{
  "n_layer": 10,
  "d_model": 256,
  "vocab_size": 1024,
  "norm_place": "pre",
  "norm_eps": 1e-05,
  "rope_base": 10000.0,
  "attn_scale": 0.0884,
  "bias": "none",
  "init": "uniform",
  "optimizer": "adam_variant",
  "lr_head": 0.00517,
  "decay_fraction": 0.691,
  "final_lr_fraction": 0.0,
  "train_tokens": 720300000
}
Each number is 500 + 40 x the weight over its row's rms, rounded and kept within 0 to 999. Layers, rows and columns count from 0. Numbers have three digits each. The size before them is the row's rms in percent of the matrix's.

# layer 4 MLP gate, 1024x256, rms 0.114, rows 460-474, columns 128-191
094:587591457484482501507521512506476475517516484482492552456506519477503510456510558518466516480528532408535558535533489451487535533468508505499489491465490536510416508495489518635477529495557471
100:495447490515497563464530476490521515521472534475534489443454472473545531578512467495495483535535493537480438502444442426509426503512490451431545527545506537470459435447454477502461505524497488
099:515537491415452542508569480526507529533496489489517517441524488500516457462572496499524475519523544539487478501447504535428492473513538498438468462474480472574466477408470530474422444479512452
103:509425498471440488519503563509483470475467504522556502458457449519432443493486501567535467513452553504573442404519467477501477511510472421510542527515455495516495489526512538542463480521426548
097:458511491506488514486525411480452481450443497475511524462501540575504450474496501540497492473435550484469495487495484484522501507537568507564499497606531474491434452534463490496484471550553491
099:471502462538476532572523396526513512475496503497507508512518523502464469528552511584507457513528485506514388440417542540546517532421476468481472546424466422540441535466470509435483465517578513
108:508497570552468400533562457494413483437549522576527465453567545558560436526517493482457551501471533555476516447452499544597479475485556491540572472505488453473484530521440480549475519505572504
099:465497421515426545457521527554432493503519547505477532508540462459579462545533369538482508519517507549522505494578506538428496500508510500453442458529526529575491478488476444498474534451518529
098:483512530507455549535484508527474473482543463452476482466487472521464474516529527504525485461502460499480558438591536458443505533508521462496490457485544595440496467524522488525475559522527529
097:539481495476487479460522485519469491495504567522444496488503540502568498472543413450584439483496467486485512481502583467487439540432557515473484561544494482551489557532478440468465519552535520
107:517537495456479523466540514528484477500479460441516516477496571504540434429466539582522458501519426511527499484535524479605488560477469512512507477457475516482479426533495492545508487497520481
106:520491508511450559512537491548507523458448530503522541515497547522524542505504447452597551557484475508575512519485508597539479504548505491442562445493510504470480485487495516461440506521503508
096:576511493500490543526625488405557446510530519495504589473458607481456422449479537575487494443445510477492538460511508507457489450499585473518471489462483522534478540509538579497509525536444561
108:484479465501491493483535470496461436465524508540447526536500442508497494562516434510530541495481510560478489500529565586491515470517486536495473462446473574494484572516459513500530535451514548
094:504553478506466564501570509456430604499520492494453552462535468519539476518497466472439569499518470533503459496585535500492516515492518523513497457467562425519541446529549487509464376445442506
# layer 4 MLP up, 1024x256, rms 0.112, rows 460-473, columns 128-191
096:503448406537468507483497558536488538504489638453482459450459469556524513473457500502505483527442523527495509476547528543477500483514486489495522512472490477538498465462529503439538471566564486
100:532530519510466501545536494540447469436541549515618427539510491519537516558511524458526502574510499483446481547520486501557491470463524515482569458514525516496512528485431520515538553502572537
098:502492491526548510541513472506534434494424528483507545500526469430549479548484493522466502469498538519456460499515483467519503479556525503504480547485505547518549455498554535479553448539512459
103:478543518469522474537503495501501522493478486504509499510526471455484531490503500457523497472513539542474474523559481482527520546505530507455464465547486456518590463421525503481510435465493593
100:420496488509479519492522470482553517522504518537521541496557460496473466490494475431503503505527488421517467533526485428531497533464543525594500511499531503418513518494461390536525494492484502
097:456523496484577615490530481497522500545506505450553511565505483459461553496485538502462518506449548501442489517498501501462478470487513472495551496521562478531498506452500526584514472508501454
106:573495453443490523513519505464438439511452505540422541510406547509512572554431480540532551488442480561402547513508503518487527475515565523511507526537473499473474484586431445582522539438468493
098:477500427557466468529531539530520530519402436498493520480540500525513370497501470530537493428465482453554567472514415494506531526495543517490475515496544511477524552451421475441555560510535493
100:504488514464459423516528498468511495616443489464464480495489497545484528531558475551515506504492526503437519481501497510486521472483471544564510497455497482496497541488505447469510495431579473
101:500530460450507415536486489461481541542519568541469436534496559494487516526566473511508503495498529504505466498479467376565521530490546487409444527539492463529483485553475522534481439528528501
106:490517534503499543403517434520534463526480477447538420494439548454552493520455566537503496456510490462485530488531509493531561561520506499465542473489505475520515488520463519418489515495475501
103:589457524523436476459497440509458480442546409590517521444462501516521413579466484545484496480486520472566457497541561519516555543483490471469488465495479575474541488456454420552513518513528527
095:564487475467472422464485534538527521461460494531459516504493474541459492441491498489504488545501517559542467462481531483562502579544421515518479525492514493459489472535489366482453449485483476
105:524533438489536467461487524472483486472532500554483489515539515561540515531578531470483563466444475499514557527492516566476593439511537487482475522445477529556518522492482489426504577549473529
# layer 4 MLP down (transposed), 1024x256, rms 0.113, rows 460-473, columns 128-191
099:492475502479427505460474491466513516531479483546506458491429455508420462518437522480512609474401535496530511504508460458519536497500506463493474507497516490495555550552540450551433502400577490
102:503483457606482501473524485442418587446507524419529472485332492476637601496480462526550519516544506541530485486483536466490513484510522455530500540505469489533490497477503518467520499474433501
095:562494489571526447419490487495458511426458507513428574519568533439477454555495534482506502517508510481530518492474460487586496534557484423572552537511502491461506511514493513555521451547507542
104:525548510481540444511505489542436524457511494466453414510431557492555502474488451409501494474450518525487456527462457447497476341516475531524506465510532562543507531499362506501536525500522427
102:452498495537502499509493524493461521517521502484383557545483415528531455541469517512485593450500480475499562502566554485497526515510507451407487496464484510443511525433493456487462435484502478
100:481482465377503504526509497520481509477480514512507440506535440433477504453462529451573501489487503526503557458517489516462552547471538474415551479574567480514532459491484496537476499512518475
105:488462482426504561515522516484501480497490438438388522553434497460565496550529493567471483495451542391491599557562553509468598577497471527545538459584493530493442487551487507530455538475421445
102:482478416505488496516489468427616516495473479520493529498547510479520556506463482427507447533536505517466608498493529545467460377470481575499485488491449475445521488532532475526524539495471515
098:544502507558561516480463486550520505456561542556504520533546505494447453557495508430462523479462535495503448554522514538523492521476510508514476470487533447478424508461440533481510462498463503
103:510526489441527492510545535420487490571574505514503492442475494453488508502505465401486468563510486540547546503478460492461557555509505514452553532457463507582492469479494466498481449473529509
103:443537505534501423436498523524508551475518503424515424496467515454495455533496559592489474450569462483485493506534483469512574516482513421491543455395454494487514464546503549428518532508449442
103:549504526487505500534534483467440596493478517588510577489602433617477443518481492522514486447422491468499468503499529527429581523455498408478512505424492521540534501521432489467515492516485536
098:554483443564486538480519490565481555547494542562476523458496537430498457442453532525529508458473537538506550465502569505512439489549486548509456457428464499450503590477513520495465482591444503
099:540458514497549484495495484516474548423471514509524488509535421547481552521479530453510444490472476501529437482503539475507454410445459434481447549445437466510454459484540484508464458456481476